config.yaml
num_hidden_layers: 9
hidden_size: 128
num_attention_heads: 2
num_key_value_heads: 2
head_dim: 64
intermediate_size: 640
vocab_size: 5997
hidden_act: "gelu"
norm: "layernorm"
norm_place: "post"
norm_eps: 1e-05
positions: "learned"
qk_norm: false
attn_scale: 0.125
bias: "all"
tie_word_embeddings: false
parallel_block: false
init: "normal"
init_std_qkv: 0.0442
init_std_o: 0.0104
init_std_up: 0.0442
init_std_down: 0.0104
init_out_by_depth: true
optimizer: "muon_variant"
learning_rate: 0.00184
lr_mult_o: 1.5
beta1: 0.95
lr_head: 0.00726
warmup_steps: 200
schedule: "wsd"
decay_fraction: 0.901
decay_shape: "pow"
final_lr_fraction: 0.0
batch_tokens: 16384
max_seq_len: 128
doc_mask: true
train_tokens: 107600000
max_steps: 6568
dataset: "wikipedia_en"
Each number is 128 + 24 x the weight over its row's rms, rounded and kept within 0 to 255. Layers, rows and columns count from 0. Numbers have three digits each. The size before them is the row's rms in percent of the matrix's.

# layer 3 MLP up, 640x128, rms 0.0574, rows 418-472, columns 0-127
108:093124087158179127104095074132088199145126150171132163167159163144132116135137137129140170165092107117125118147140120168100112119145162141132141098109125170138133126117106087110169155125151098137112112121145103156115145074122116094116095118117127140139127123137129112100095084134092127132115110132141118140120120149115100163123113124117123115132116126187149121125094108096169152109133
105:131089103125093091123099104138126093155110095132129082102139163151131145159099162102125123151167077159108102141138146127129130162139164156132096107140138177141102154124140097131140102095150160129135112132119172108103122106150135108134148094142146118104125118100161120122146150118150161083135063156142107119103129135132142093135157140154118106120163129176111140125153135124148118198112
088:163124080135147122086109187163095143161127150139136084142128163103128107123114124143117128164123112154125147081132126153142159144111140143130117170108133128106090176101123147098099119127128121127098117129086102156113148147137096113174126120091138112117138104105143108108128158136166203106130122153107139085117109142148109101115121141154138165099158130114148148102124139181097129113157
103:106170102165110127113120171127084113104133157181102134154120140139141157165123089163125106114125142076153156108138100128116149156122116135115132148117113118126155102165105155143132125137102137120134171157105142107110177114140156125097105135131137097167133068160088109122152068130113096138098131135129107110130124124148171116120139110096113180147135128125130120101172116128185129151119
099:121095117116132134102149126115138115126161101088139099152108066172108119128085177138170142071132163143142165128114138135083122121135130129153145145147143122114094122181089151120139131128094127132134089108113123098161127138119149119128131145115112106111133116096161137133134122150157086143168148140165150144076141153104126159113115111097115152110141168081168159114110118148162118092140
096:109131140137126135152119159102150115127139149161109129133155106122120087132102120133138187154140113184115108102154144098088154155138146137093115077136128175144168137113127175142130120150137115106129115101090134121126169176140112124160124135160121119118102120123127134162123107136098146112109146129083152087168084063110134110159122144067151079105119107134112107137121132104104136121134
090:134104123104135185130118114117153189143109134144157144107116086128111145109134096144142128089085162124119123161100091133120150112139133110110145154143143130121116139177139127092150171121124107121077144103108113150101099100106098112143113116145128168102132127102117090145120101133125134146124181141103114152151188153114131167140139121111103138102163125127133095169131158177128133116067
127:153120109136116076136114117116175130123159093127146119110137103136147119126108177102080115137148106121131175152143094077138160136142124085083104126108133154095154148118143119106110103121134149110106127122113116129124097182122129176143112142126140114145144128140158120106159119143121120118106176150102134124127140103124119091159114166114155111128116067180097168176153151113116150170140
096:063164107131122105139090132132112134146104164149127108127132177169142142135119125163073144166103155157090131157123087095113145141145111119135100179124150116130103116107122101116111122151110146127153126148141107135132160158122122045152142083122139145117101079136159094135157100162143117128113142165131125101096143136162132149127120121172117148121100122094137126131136122168140144117152
100:114142108112109125117100154127132084115136100115114072164121114140154096101135168090117126131180187115156166160179121135106134128144089180141170132123084143137130098097101096151080131128106117130130115097103108146134140138174117135155119113105112127181136124134104136155145106136162158130103153160151122124164090170169124136133144120149143151118141113148131131140102121124151145104108
099:083107158135144099091107159152109096144101118125121098092094099109135134164159110145099122149098150151091111140143137114104117131139131146135146166182119118096101144143115129125143103153161138147147108119138139111145177134127084112119178124098153156125093111115112109150120105149138150133155078143147172081127122151131151115140137164123095121125115189096119094134134111171095112120088
115:135113162190102179119100135140105093145101105149110148093142155102122095110117122104140115140152149174100119113115136099095121150143136139112102136128147126125136140140146115141096112123136111129153148150126130135079118112137090097187106147113154134113125159149205142121107127144121152090076083128101115162149098117121119117127158135142155104153106102180097124134100145138100167113126
085:108112163112122122100098114108140125123118137112131096169106175123130155133133172140139124142173164135095163172116122157154129130152141093124163117118168156089160092126126144115151109162176125154107094119158119154151090134123153135096107163115167168082143135128142132105141122138096107152118114136130106152105117150138150138143127206125118157117126091089136105118114106115146104160159
106:125118194078183111085123133138100108120114152157138144121131112145123122090126153130144093107112114114158137100108133150102114110142167117165124146103136139149100087167107112104117117106130130099086114092192119149160119138116132134097100105149122151125122124154119121136122116137108185117161143163145148155131162140135110130067122114106130115111152167082156081134131159129115130156133
111:123135139177149126128137108109107096111156139161090179064082119137135133137134145155122078105126092136180099134150124120097136147089104155112123133133097120153084167076138134171166131112152141127146148143174149075098110140129100165137133145101127118129113111106128105125156084109123145145111123097105144138108137112125147101097139127142112139101152131187100140115114129157141127113132
097:135155140139145098114113133098132096104097131128102130108166116132162121115158090122135115115157109110161081126114116105118102113141144139143093103154078169122106130107108154098142121100134104129105155147110178123102144153156143102151135150121149124141172115138101139106137157160132141081115131101145084091158152145128136153129115142111104119103136143183156120136153145111107112201063
099:131099144107182152136122120113152140137120127172111204139068129130073083123090115153188173111145123113114106149110127132108134115166129159135134067143160116108117153114136136146161138121145118136130125145114115126146117144129127135138117107124108133084123154163146123096130124126118121093110124120116133150099126087113115055149145145104129098094118090159138098125128138141154142133174
089:166138103120108114115116132150082158141142134117116158116156127104143116140094123134152127161186101140132154123135135130127152151139173100090095112147158125132089144097123089141138196182125131103120150122080120145101127118120097121120112083142116101124141142097147116102149109113121154109135096067101134133163151096134098153144109156079160146129144157137153129139101112118156145164162
097:137152111169168126134132167136147170141113125148135114153150118124135108133095137138100143162138093123172097143090148084126176135134139145135122154102144140100125171139098155071119179135179128115112141131122126182113141127099132124119162134138123100149096146160154120143133118172130121115106153144140141121118144085070097161170123141115094152134108125154140105114129113098079139096101
095:148112142163154117124146142104099148146104171134136114148149150117150106140100125118170104081195114164165135157124105152136147155120163098120145150129143143108109125125136145128130154122092119113106135099142109126088106110080129130141131147144120131140137116151129154149124082124142098087143130172092117138120158110057114137147103145083130060146149110127121129090121152116068135120115
091:126119120104150088078154127141153095083086101156131090180139127148171138143139119133047111095106075128118119137117103161121131122148097124153100154149117124158091123149095120116112093092128131127110106115132086144104142139139118150119149149147141124118113122130158127153144100122153152156155163157140135126135127125138125167123100132139094129086132160125135140118165111153188082138144
109:093142150143104146157093113114212173145118109139159139122129102107117097153141150160123154124186113107079147153163183158142108122118130119082142120114123113097163144147131114162133126121126100089130123152124095141139107137119106130107098133112144145100126135143102135127138149096097118125130112159125150077140095115132117125120126113118134092088122077153133077097152130145140089097125
091:126110154077114111067134160121105139126139106163091160106172126162157128120113115115161138109181122139093112130131100148142157137111110085133147119140138149101080123120103112162109129108194118146179099167132172108160125115076133155141131132111127127126144143144118122157096150126127145090126173113190102126150094145126126120104121091129136128110117150138145149122086135130117127139132
109:115137150144187135102136113082118094102126082130108077133107145128165119120120123129150140134119140128169117116143147138140114163124141115106122117137115108115133129148079144107124097149149142154124140139120129121102134074161118098140096140165131095197149141124125129098101125178140159173113132124139121106110150119120144187133125144086128146149093119187155104171108135136166141109083
110:133119129119102108112105147124106182135137116125087129097144105108132096086089154167148152092147096144142170114124164147086148136140129158122097121100113141157129155164121145147120142136133148121092142104134112093097136196111107117179112139104130123091132129154157129088123110104098155096176128108118120105145164099154140113130140146120175122155114103131146152089094117126111176145141
082:124080161097136138094117122148098123105126118135156130146084101159114151121121133161146171166180127104120140153117129139123158139144162140104140144148093138120130125149147079132131140153133102140123134139111143105145120126110095122096096141147114163084132157150155152080110133129062157134131083102169137105119117118112134128156112157087118124133114090163130150090093086167162124171122
114:142106128147119110111121099146136139117093094161118132142153138188126137118122103129128128165050144164116154178125083126083099114118148133155121145132165104145139127137141130109125150147141132170126129122163082151104170109144137155099128105108119143143074093115154066145132098144116104125078133141127106122099149149132081128097094152100155131139122177141115107116137136137126152131134
109:153147136171183089146110161128128186131147147144124133142106108142118158181144094132108140152140126119166117137136088134121143131139116100126121134099123141081103091130158141103134103121121140142120109168121137101142085108092158162060123137141127124104156143139097089090117114115133181123138139131140133138160169193133136136111142096119093133121157120103118148124153099099100110135098
088:105163148125160120091129163122112075136170087132142165156089150141150133136122117116147112113117117145148104088101147149085112154137107108116138169122102129129076140120124125123138130119070125138131085134087102097119118089157146130093115171079134115146116135117117151117098104085149115134116133166138106129156121165100124095126108172113140116177160130124111153146138162146142150139172
084:135117142114105129188136131161116119127115130104087170136153115139128103106138131150141101133125141127106123097130140128093112092131131142097124079110150142125137166132088107088142164145119116111137081142120138151124178161155139078194114110125082088150098127083144106118130145110108101152119153102115158114091141112153121078118127156106136137132151137131159099166121125168148083123157
098:140116097117136069082136113097135115145102128118164157160086142113181120179163147120116137130094092107140158153137143133144130113160081130090098128117116130136103171183109141149134120145101127090184143126151115139122126141135129131131129165077100150123132062112127109131153128129169127101098138111089132130134109130109146105111086090120122142140125164145153119121126133147119170115134
104:144111101121126134127125138148082152158122165137159111109137146095115110115101125153119133133143147174129155105127140137151134116126136145133106101098159116115091115135103129168103142125108116076060178107117117146148094077129107094102136115139135139055134119132122113134111178155125167158114135108145127168117149111123115126135115143177123164136157160134187141089150115103136097105107
093:133106186132108122128170122131144112104110098155126119153116109099152104100122137096132129125168118138141121098156114081122169147121169182103091105088143148132156124148085120159157109124111103125113148111119159129092158140125098125115152175151142126101138117148137109145131164130093144087147120120127144074175136100096159133183160160112110158127108119163141142108129130110151130156101
078:144105113077116128117125140105116079123133116132095165104147132147139067133135151121139166144188121143153127161139151115118179123125088120125126094154097159146141137124116114128119123092127114123150144103152147131126143104128078120176126146151142099160157123101088164112128151156129104123152127103156175184126164150127132166114093123113120093105133136115140096157160150142156073123126
093:067115079138137101115099119111111100126126119102103142143142153181117172125133107122173090160163111151129116146097099130118133135157156160109113131130155113170139116111110115112125146141144154129172134137127130114119112150065111157133128134090167093143103120101154099110150109111121159107146131138127094100073138127123079101129143136162106089118126069143105143131113118146176122139147
088:131097102154122138133135108168116117153109212115124133144148118085148134102129113166071129135143157171094132140123122128109135105134106112126094144144164136129133097104156113143152118141117112141121082127119079130146110146115143104127153144138135127048121111169124135129156138126099093155119138114144145141099120163123134099136143182152105124131129122066122102144139111155099089103170
103:148109148154135120135112131154090133142127124154110149123139107123107149071118124147166140091174096147116121089086144125099129125085167136137139114162144126062132130159124130125117103121103113075142080135123128131136163107104141148130123134151161113103141119125107083116147149129126137131102133139124112158148154053141084118176158118160136128109152077139120123143118150101152081159146
102:137128146122108100133091158150122122100154144120143145160079187121142133123109158128139157117155109130144140110127186135106188128116131145115118118097096119127143155182144144169120103136167129118134151182121100113146139184123149132106158082132154133092116131124123108093150131135095152130122119129122146113113141095130139126090138107160118127131113083115151160072088099118083144105153
116:142129130132130074132108140111126159112151124113074107138096134121122167149093118111109129130154146113147127145135080116160156160132176132149133159105130099119118114138143137139131131127153162125056106133139137119091120087123122081077168138133115118150129146155131123145111113104111164114106160142127109114172135110109158128082090134141092145160195119095147146139140126100148163171145
070:133165161127117136172111118145133149140092154121116106168107134166106129162122105127123146081135151165131100102108135161075136134142158125122143190148133105149104107145165125080129100117093148124082141160143134123150163098140115136109170102105134146147111114134148148124103123132110113146099079129142156187133126170090164138158120147113111175138169160124152155136125129123112124130150
117:093107133066149112123134124134101080098142099119128076091099124135169161106112104097109115137146176097134152136129115129121128178163132130146150109136145150140108091149121110120137100095116125156125122103149135111116121112117102121112085136143109085102136139138150166109108098172157139179114124148148131108116153107135159197118147115108122145131114152126152119148156093102177131171125
108:110136129134132143092116118156119116140140136122126172085132137116123061184169190118105116131115137111122097124138122107099144136149091110137148142080094191130108158176161146175139138094133110140106150127125138131128104115132110136093124094087124134124144145103156139126123117117102128099132129127163118145133115150130133108140142119097121146197102143142105145153101149183090172119126
097:132149088120138110135104134116155096137082133165148151116123141150119131127152151139150117139130181139126172110107101166141082102127105117148114132147114114124123084110174112104129125155140149121120061137130106173114124059130102143119101148128169163158133097164131158126100120134126141118113067135178108107142103123162118121147123149157112117175135179114147124147103101127147145113129
090:108151089126119132112125168110115164200132146130119135127094134146160149115107122145151123132134084110119144154096108146121147124111096127082175183097128118143134119136131083117169100139077133118123141113142136143084112136102098113125096085179104110084124129174126103106179095154155110137115131130129121162144099150131116140135076132141147105147116173151119129145139129133127149114165
119:132173137116147101127128150132133106084099094160166105183096163066119130135153124137157150139134146114093176159122133122103098150161137100152123137152122127074151152128095136131086177169152108143095121129145106124164154138119130121101134130112151127102128122153106113124110130132092082133097095145130146144105131158118101123129125127150148116141086098128153080135115170154115131169114
086:141094148140105149094122129108112136147136098145109076136113076117105154115121127140141112137168141141140090141124111125138105129116127141129143120130099111131188144112110129094148131184104150128117120079136110085099092159093109139135177154143105099147150112113149144144151116108110177113140150162096131098169135136171146156137135174085167084128101105123123139152104105099147114095151
108:147135123129133146134064129100093183149142105160145116125136081152126133139114125147105121135152165159122150166126146129105106138125131108117167131127117099144149131092105105125185116138121123092115119104077124139142130109140136098088137081101115162151180102164084154090105100173126086119140117134158130164083139133127116132126145089170144120183124109109141115132149128137110112131118
088:129136100135154106111146139127135063112149133120125142187166156141146148137111160170122147143118148150102120165104082125081126130138171136164131172095092118142111121100175149118143118150146123144132144125133128137127117130160121124139109107063110116122097093153133111098103112132168102105106174107149151143125165142092109131109076095127094138162091148132133123151140148119141110110165
078:157109149142151116151104091131084110121100111099108157153111100125123124159135117146149166127150144097143114162150156099106135087115145118140100102117177169139111133115140160082186111114153115117099153106113101113176157137130158161117082147133111118105127140104127108112121133115109106153091169080151171162085086124095125117125138106153114149097127145102119143120118136117117083141136
093:118139124112151137114085085153116154127127108170126151167187168113152132167114159145112085079091145127133098131130146150176127118145142121128062119088130165126132159117141099155150113107109148133115156111126112126089156120098122109123158099140120142120131141145105106132176099110094144140105109169097133116115127149132148148106081115185127087136122170121116126114152143106146125135134
111:113153145119147128109124112148096163157136174091113090104133112138107104112141128140147133159134164118141114106142101104139109108125141105167149167158171163080119151114140096083130135091143117137139114108142128167149137070101128114087135169084079155124098090137100137142113129123157083127069134142137109145090171146137150093149117133126160140139118119109103139147128105125109117151104
105:113124134118113102195111146099123143107111119145153171116113162128133130138075087132137148095158095148139160116124108136116121131152129148092127130108116145144131182138105127095147152128147117100104118117093142109098121157119147125121103159088111103136105116124122136132119113077136139148128131110096098144154083100137148109152160160139227156131156107139096137156104147103153091116124
076:123145185154097134112077143110081148150156149132142125145139136083161161137138118114143081120146112156153152142088133105085118095123130106114120112158127132100136106122098141119154161132102136126156136069155115116095116130101148159060098153173138140150153161132152123124148111108109135121148144135118149105058142121134133159126152154123133107109104160136105129151104157137127082119130
080:084155108159108121130151133091184122107132135128132131118094129136180131123140155111115155154129103155118123090142089135089133141151114146150152094124115140147129148101127160120131110114088154129122150158104156132064106111141119090101143157091144171149131134137114144155128061129144128140142122154114133114147108156129151085097123103126119189110128085143126097149106105158177164135133
106:140122165114175138150144119126102105097123125124113118133163107084110138137133137157093086094123116122128109113095136148144138128122119134148082109156096134149101130116123105111145123124128134133136144133090098156126115152170170149105112120134104121124138133133108077156150121124134209139154146096121141095165120085151122146107152115156089102106182087123185130121076136154171107140118
# layer 3 MLP down (transposed), 640x128, rms 0.0211, rows 418-471, columns 0-127
095:170119152127098083083174149072154148120132129171113116179110121138122122136194150158130118136097155102103131162158144154119129130125129151139188094132124156155111112118132083121152155117131105098135132135099179118114151143154107128124155149109120129135133118103151113137108099156116107118142159090091092098090149130112115143107097144118129117102147106169103169127143133152119130133097
103:091146098149117092127154130099130152124119134103123128177124162106125114168124121104122163119106118087142185116111112103131178120118102098143127126089158124151136117110146095114104141119147084154149149144144140175123167106100131133120166161105114120115157099152161116117137114134106113104160095118093094121147160135103130148154151150087122143124127169137092112110140191153142132177096
083:175118149098137099086150185134093110116087120132162110125128144143089133133120107103131142195130100110153113093148126115179138148145154142144140124167124101147149103093131103186113116151132124170114109121146139137147114148141156143124098114092143157131161117130156101085118136129121164147139119141074151143144116170130082125116115112106102109129121101167114147092124127165121155147106
114:140149132094089143132099147132134089106120078104171153082144136116099142132113118180139166125129143124126139114139152124093146153133149132114146101094108126165106113145107137175106115146172125132141157158105119135164140146099093172154084162156141121109142116152120184154126133127108141109140133130096165169176115105141110099087154140100140107085105123161132128104125117102091145118127
101:095135082134168146114098148089115191113187119123127112125190111126116115107107129118132107141150081106137114154123118132098143156116065161145102157172131080134142101159144115108131185113130074100113142175128145136117107153147136131089108115113118148147120101187155098125103151139112127131112121145125110120128124084140105128133155110118103140114138146121102132115112129140129146103113
098:097100132120152101133118145156098150161125148113122126201129146113150136128126159104137098134157140122118160133129140132117135145164159103093100130131104170117158110142119092089149127133090109140115078069109139149110094116162117102158122122105114151133095092082147154173131144120143137137128105142102150120135123157136179156153117153093104088097148127093142139182113154109127129134161
084:133101099132097123108105162122117088116149152116123150165129138114116152123129134087146148091147105117122139083146127184131129123143103166178117112171183134133117151115156127138117151136148104061189141166115148133152146106142168087145132133113114122114096113118105108133088146100145121160168114168158129091127161108101167124101151143148130116152151107117120126102135120160101126142110
137:125149146108120100104149136117162167135123107128134125121074125115127145134140145131127111145127098127115118140149067105119152126098128138115095148100105114128136124133143086130094096105100110135079123129164126150131121133107147141133099139173144125115112117153127135100153123100063115135130118190170131146113138086123141126174083163136133099052147134146166148140126162106148153167079
114:172149089150105149150118131136149147133153107111109121160148144126120088096111127117079133172135143123149139138137101118110127097100167098136137154092152162119160160113146103124194090116145117153114128114158135151170127127134102164179090135115139149124123120130069117138128096099166116119137115109118175110132092131096097125123125158102150128131128133133111124170158105161148154098082
105:156121188135145129127118111140140169177158144134110148127125142143170172136142120095081123155147103144122088102142112103076112094124103148120111144090144097126128132095151128136157130139158093157132122116102129120081138140128100107113150147129142142135127164111081133147121125131063105127104152129118142160148132146088131085085130099156091159141124161130130108101125105154147133108076
096:120113126129113094089123125114121135103110086138135126164145171158148182126106134088108108135147132135094143144115069080128170097111156150142143112151140121084147113150140113148102144164117126149142099150140143171116112143135139168133131113132139143087097135107163103092127077080139131171108159134104126099108145144134115136111153186183163124111153117112125131111147127096133125161123
120:152139141177166080101133170143099116140113125122131097148148106114116122128110121160118132120126137126156146153119119126112136129134136141134136137098115125092125114155162139125129153108136095095113129179080168116086107114102126076087110107101134104148147103175137094114123105173155183146130129135092120130133177183161108131120161110125101158136129129103094153137146139119154173175148
080:149157127139169101132102097158119104126142136131109141115137146122134125154108169141119103099090109114118113106112140119160130117148108112147119122155138100147090177073095132124178107129156160129142161121079153111205152137122108156146124130109079167109148137115153140101164156137106123092162156108118147126128127072116131100139109142150110143142138160105169138117122111119172150104101
101:123140151113144126122132154114161115109101111132140126111108131175137148118134117110159141097165125122146072078121126182098087134158112163162123132146135138128093173138156108138139128120113091147152139115117164155093108104134084111103197121123147120133113131124116117144127131094108114123162062142163144123094136108133147129115126132066139151134089123110148188147116153110128137165152
102:122144106110153184114125113138150207109125132138127110090133106122140148092142104174146109136130103143106105102108096134136151140107106115103161066127146145077088120154145152162121108124116098133164100123130101151111207132137144156078119173118145127143124171110099150146124129161137145093125115137142125111110148098135098122126095143130106126122117153128134149081140098134147126131141
106:145149130123131110127110132134131139129092124110128126154117131125124121134128117079150162155125115126139132133140094137118137164122165155143085097129106105130131129138138128151123131106159109114097144106136127111155175128093120147150183197132096138135128115121092181092136133146131136085113135069094136097108128159160098160174082145128094118108171097121149159102176151087103141159099
103:101110120082102137124114140152111159137145113121130131133115154143113145170122141128092161120116158101128121164129139098103097112125127098112183120132141168067158142113127137118124123159124135128136119139174166087164078104130134113110115091146107151125127156101097156164140138191151131153079139091079097118080119137135127108104156161115124105139163133138137134117172145132130129151166
093:134130147177105124099113116142129117069117161123104178158149125144147142118124165115116090133139144122087109115098105117102129094117125120143134128133112173149149143118131116113104104175171201147129132140125151136138124146121052115155162116138094120126128129112111129105133130120121114144108145112105131097129074124178098118151139085114135169156116105123145104177081139130108140162122
090:133109120125143137131178143105170132125108159142103122129136120139120115131128147101117142164121116118108093114085112105134130143075122084108125084132107127092164129091146129108142127126144097138169103109117132137139172113164129156116142123120122099101164090099122153151099158114105135120197106080165146116109134111170172155144154121115110109189149122143076119140101120164090133133129
092:156158183107121147127148127139134094093145142115110129139153171128168141151125088120146107082124107126128139101141157136109118137086140127153123119116133150147130154093140141118111144150081110174150078113159123102140135172161126164113149142129117118153125114132141093157129141158119163091142144113122120074123106102126135077110121159073140146122106110113084124154094182113159113147099
099:098135161140116127111089114179139141086101098157124115158184122120141134145164116124106137111122098058127084127143127121136110115097081155134157114118130107112114118120083149117140120098124096135141117192131118107131103121121124162119159131102111132119072129181097099155147146101171117117107125118148104147147126159147137134152181150124163113165123131117128116178155137130107109137128
134:085083142122077148151117096118149135096102119141153147129124136109138144156086091105146109148120136132101134160147159160149107143146139143122145123128089145152153143119112102033139098113147114130119128112149125126125134115125123114100155182091163169145089136116093195119115111109133142150107155099123143135124113135139154106091165160131151116123179150114096164114118131120135126132135
086:130124168123149116097129162130139115131115126160089115118165114145156112173079150116113137130063150143192117120147133132168157147145108075109110122129117126099102145158165088129077110140130129138163077142130142093150108087101154128129101130168103108112131093171129139144135118095118121105155135139154111115130115160135175153116153087142123136109093132134126138132113123156121162154149
115:137106131136141107130184160128190147152106158133131177099117120111107107107104130094121181101130101163122115129142137095083122083158100126100100121098158120145146126148124134135154097100139108139156136092109094118149167169100081103166151126079138132147132129117129136119122118167112158110117120087086152139109129131143160133136117122117127112147129084121145145174092155144105131134158
118:141142161130131110154090107109081123145146133086122133144144122143114096103150120138147148099135125137155101087134080137079136155149141111126124123145139152110134088141084115159107147143092179126130061149150151114123162161139160128117105128137150106155123129131097098096164086131143160105075150140143136130093155113145145118129129106138108130132154128103175123132133100134153170179171
084:114126192121114146109141107135147123126097106126146130068142166144127108165107159106109116123116122157130137138191111116142169126137096120131113124131099161105112152150123148123106099139085164109143127116133122083171119138154070115103145140115111172123157138151188162087110123112113163156133095138120136078133092094103140116105132107122159117124113101164102144150109120103119106134134
125:143131136120103158114174164133154173131158119140119131145155132108100107163126115097161131122132115142106147085147131120108146134108133165168104095126070112144130098164087131130115101118123134162095110104157146112159175132121123156144128135121168153138149145147121175100093135117147130112157139049141111115146146106123101135086075137121143120127162111153132112118157173117135125133078
105:154126110177103130152103140137141124164098124115114142101134130115136100179110134129100132139175149111139137094129152087120147135143080116153139137138142152143139129165142112145095089098141183097147109179096124100112139144103151142116143105123133116112178095073127116170143106145100114138119084109104126126104151127162106083126130142175106067130138098155132109111098154112121145121137
076:151117105110182114143157118096117140126134122101165151126105138169131132152143140119116123113150138150156141147052102128135125121133088090132126152137117117153129128156134157076145113154142124112117134143147148161138099111117194116125110108131140105136114094138122087110129131123086105143107139184125112099116129142132142094200097138167095115121140117167090138137125173132099137178155
082:130118151101128152136136130143169106162130155117107108129132123149112104141131096147141117137160176140100145084133150144084140116100102159088130092119163137105141143117139132071104077091117115119101077135158110140128101123182130089156126133143103154133090159072153119146118108120133112131138110124159160170097145116123114094126145156112136121110169133117166115181148100111130152132100
101:156126110100150090105164095124180137105107101144099126166095134171140135139136142117152153089131136145124090141166135149111189165085105139151131129071110135127120178110102081121116162137105145163154125094125129091135134139133091099117150139129119157148136144116123164077143108126123154107162111078114109109099128127127138128126118073140151124127096104152108124121125157106123117130099
104:140099166084097116094143138146148095127131136166153115092163146125141099137152143137068156179174123092167102107126117120117097168115095149112119120144142156130148154140175140130158124148136104138142173138109120115157130169144092075126106104142116127146116109074123118129133125157086096113083163120143164145115158158134137112138105116155099120154152107120132134104102145149129123143122
098:120141134142125151164120121136130127101146115137161136146142100123194121142140118124135163132125117146165124165148135132103156121148174137147080132124137155127170099166152161106137133135050126137129095092130116171130118139136100122133100093091169124104103117133117143134106109119149146113185124155106122104155129085094167095122159136131144118135161121112115114127106100155085100109191
083:143126087099113164139127153107124128118134112148127125147177115139156129109145099100125120130146129127161129128111112113097113129142089118101126113169104110154131148137116112121108082127121172092116100110150144154188139172096078112174120147117113108098166087133154141124145126128114129120041114141168165076131145113118134092142092143115160080136143148119124095139119138142113113110140
098:118095131139138131107160111171116145105132142138109161097132124131104111178161130125128104162119155149114170111113055140123110110107132095110133137124134108126082119138186136100151124125143105164135131153107096114154161162080156106121136150138173135112121142144101106150142178132089089125131135135115103167109137116107120118118142132134137146135152076095166156070116135125140095106089
085:108120121139152133119108150167155113102176136161140128122151134104144180132122126116119097144139129116182151114141118108124130116134159157133075137113193115127112177129112111117139122134175122117117117155091171113169124175151059131160127105109100082099101135111121161123114120074127123135134123126110176154132135090133083142111145124122098119147151119132114165129098131095110151115122
111:139156130151141153129125138122143112104154156125111085136132140101128119124124163128179138129161127128149149111123175141126130127104147161112118131146113134098131136111164083156122157144079118075165075089125106141129103116119118115159112090106176115106120111110134162124136104154155166169134155145180124132145155092104120142164155139136141102134112087078094169129128112173153097124150
105:138137081098126121115124137126109103103139145119128082136138121153152103112127081126171121153149148150146126092133119153117097116136147121101123124153117123110115114123101108136130127146097118165160113141136163134152149113153166143145102192138097137161138111124138102113131066109118154126098069150087107097090170136130144152102096167149143130148137143124135165079145114168107107108188
120:130134131142123113160094148129116094128090145106153136154106149117152127157125159091112096144151136143103141122146135144091189155124125159115097145138133118135138133123135129090091106136141120088115140139159179137058120137092118058141142098119125128119089175131096148142116178111125130117151128102121129132105135113155097108121192090119093129098147135116135152135112136132176114100160
070:072140086142158135133123118153140123130130137131087143146135097134134132107153141123119101148140120166123151148130090092156114166108113154167093142173099113141145147157118149097114134145153103184077116167149145157136106108111165114106118137149121154135112140151144128090123159142115144165089128152150090149059138123138132097129127154122131184098115120143136126096103146086152109106102
111:160123123130138151118140163173141112121131128119116134115138104134110129116138146116129131110114130097114114118157192139087127118133124133122152138132105149150120094165104087092133169095134134125115140099134125149161130134116127127110140153163211155115134084080070160156115105112145105159165120134107105111141114198111115119122158123075116153099166109098133145122124132167131124139172
104:122121139123126108104132120098142132137132140110115143135113119156144128153127141097109124134165117129109121115138206110085156149126083158144150130111100104184136158129125175151149139138118120121107170158106124124099112092108146109104156130124131121181132117133115127128153149116133173139125129073118090122117083117094154097178150143150166159177140083142092177153128148124084137123135
097:114149143160098124126114138096124133123107145100109172161120114146137174098133152160140123106132167149150094166165106146117148134110113111097093134127159110100096127119100112153166149126102159143126112146146170086124116133152123158127094109108200137093143156098117130134155112112193105126081139151125113118138134105124143114133110148128130135126118140078091099143180088120109143112096
077:082163122177123148133145191142110111147153108119117130143089130135119110110082089138122120139144128151113094116134113151138158142104145087135134150123113182149118090123142136150147128128150106137118119174141148081146160139097137112159170121170172118142122121105121139125118128114102105174142163126158148151069103079132127136128134088117092134077105119144083142128131141089123124114128
114:119115161151148115098137081108111181135160124113129136144096099109142136101126108138111109100117121154131166084094126124154074139143108137130128077122134102105138125079089157109098133130147095120124144145124137096123159144113157173133144155149119147123157144117136134094149144124137073131100074133126123123122143118129121145149166134161154160126063095126129129171117177141128165168134
085:156102115133076113130080110153092127124120125120133128126115113136106165130144117175120060155131094149096131120127131123126133134154130123130152127093107119125132118104139101130160076163125127142174105078174085092112149153151103101129195132080132132119092122143116100124117129129128173146154154096095125115123123129140115150128163124133134125126108144145172174141119128162171087119147
106:121088141113094105104149149125124160147128131157113102172093140137126144134133105119082152101158135103121096129125157138123106141115101116115129145175105127134109136148126124139110145164120125153149113121143083093172093104094148121119112155168151157102143125128174099161089085117163120161132107161129116147130105134181111077127118143126112112141168072192146106158121121137099118113122
104:135137151145064158134152117116133104148139124151135136131146179118150140133092089148142127124145148142126111128087110158138148128135132142131136123091136130167103189139186094100145140129133110119109104088150091143164130116149106139159148151095121173113137128128151095086121109120138125085072119113146139119129100104140099107117086155151181135068133131130105121136098134141133078119148
069:138158121108113162131128126139138107117135107104110158120167124093160131110148133094116137131152156142088117105106196135126124114114101100135121113137158121096173100106153138141167101133137124138111153129130151135113133142186134130209091095120110120115116140094116162128139146139171122108123125146122114152095156089130146160097110109122102091133171157145127112100085114145112166112069
088:174117098120126106132153101118137138165133134139172139151143135121132134137102149123150099119150135056129068105153121109145132107098134137133167114101130118117123164109134099152109128096154141150179126112138121091116057158108086138169113100130107114167084127135103147103149124100117133144153144150119140148151074136148138162155130092136080134145092131144119126112132178145133112119113
113:161158136133167108119098152092122123120153088125124076125135148168080121114150120118158155130149126126140105123139118143133113144144120115104122140145160140128136149105115117109135126163101139167137065147119125144137127133155110155085050135094127115126150122116155115134140131092144163091099085178097090112135170152098158153146126151134136108117110134116070104129117128161087158136148
096:116081113130138127117128095149119089125099121136137142128116171185095139115092105118141148115159132147150117135119122125112131114137144163150151118150123173086139116151095146143177059131145169150112104150147077108136170059156142111110150156109129152147101125131112117084119104143120107164144154133103154140098130091141159120132134117121168149135140115126159130144129163093151152159133
084:150125113180126110130119116177120116075145117125111128157116117144163141118105101152137084151106120132111118102115111172118146123123134184168122134084138118142142107153128128160161107143134117132087113095146115099096138156111105117143104107096125143113130111107123130134137160125134160119182120158085148069143064152147151129133130127078112111153114141118167116124064128158124110116156
080:110103135111140114124095102116128140146108117120148100130100140088155114092167154116096140142154132110147128104124148130107131142131144171162136116115148128130149133122103152095166134106079129065110127155117164179066137129130158151114130103094134150108123100094100125112131151156111083096105154147083153135119094112111158091153150116099153159150143111152130140147103098156185121132108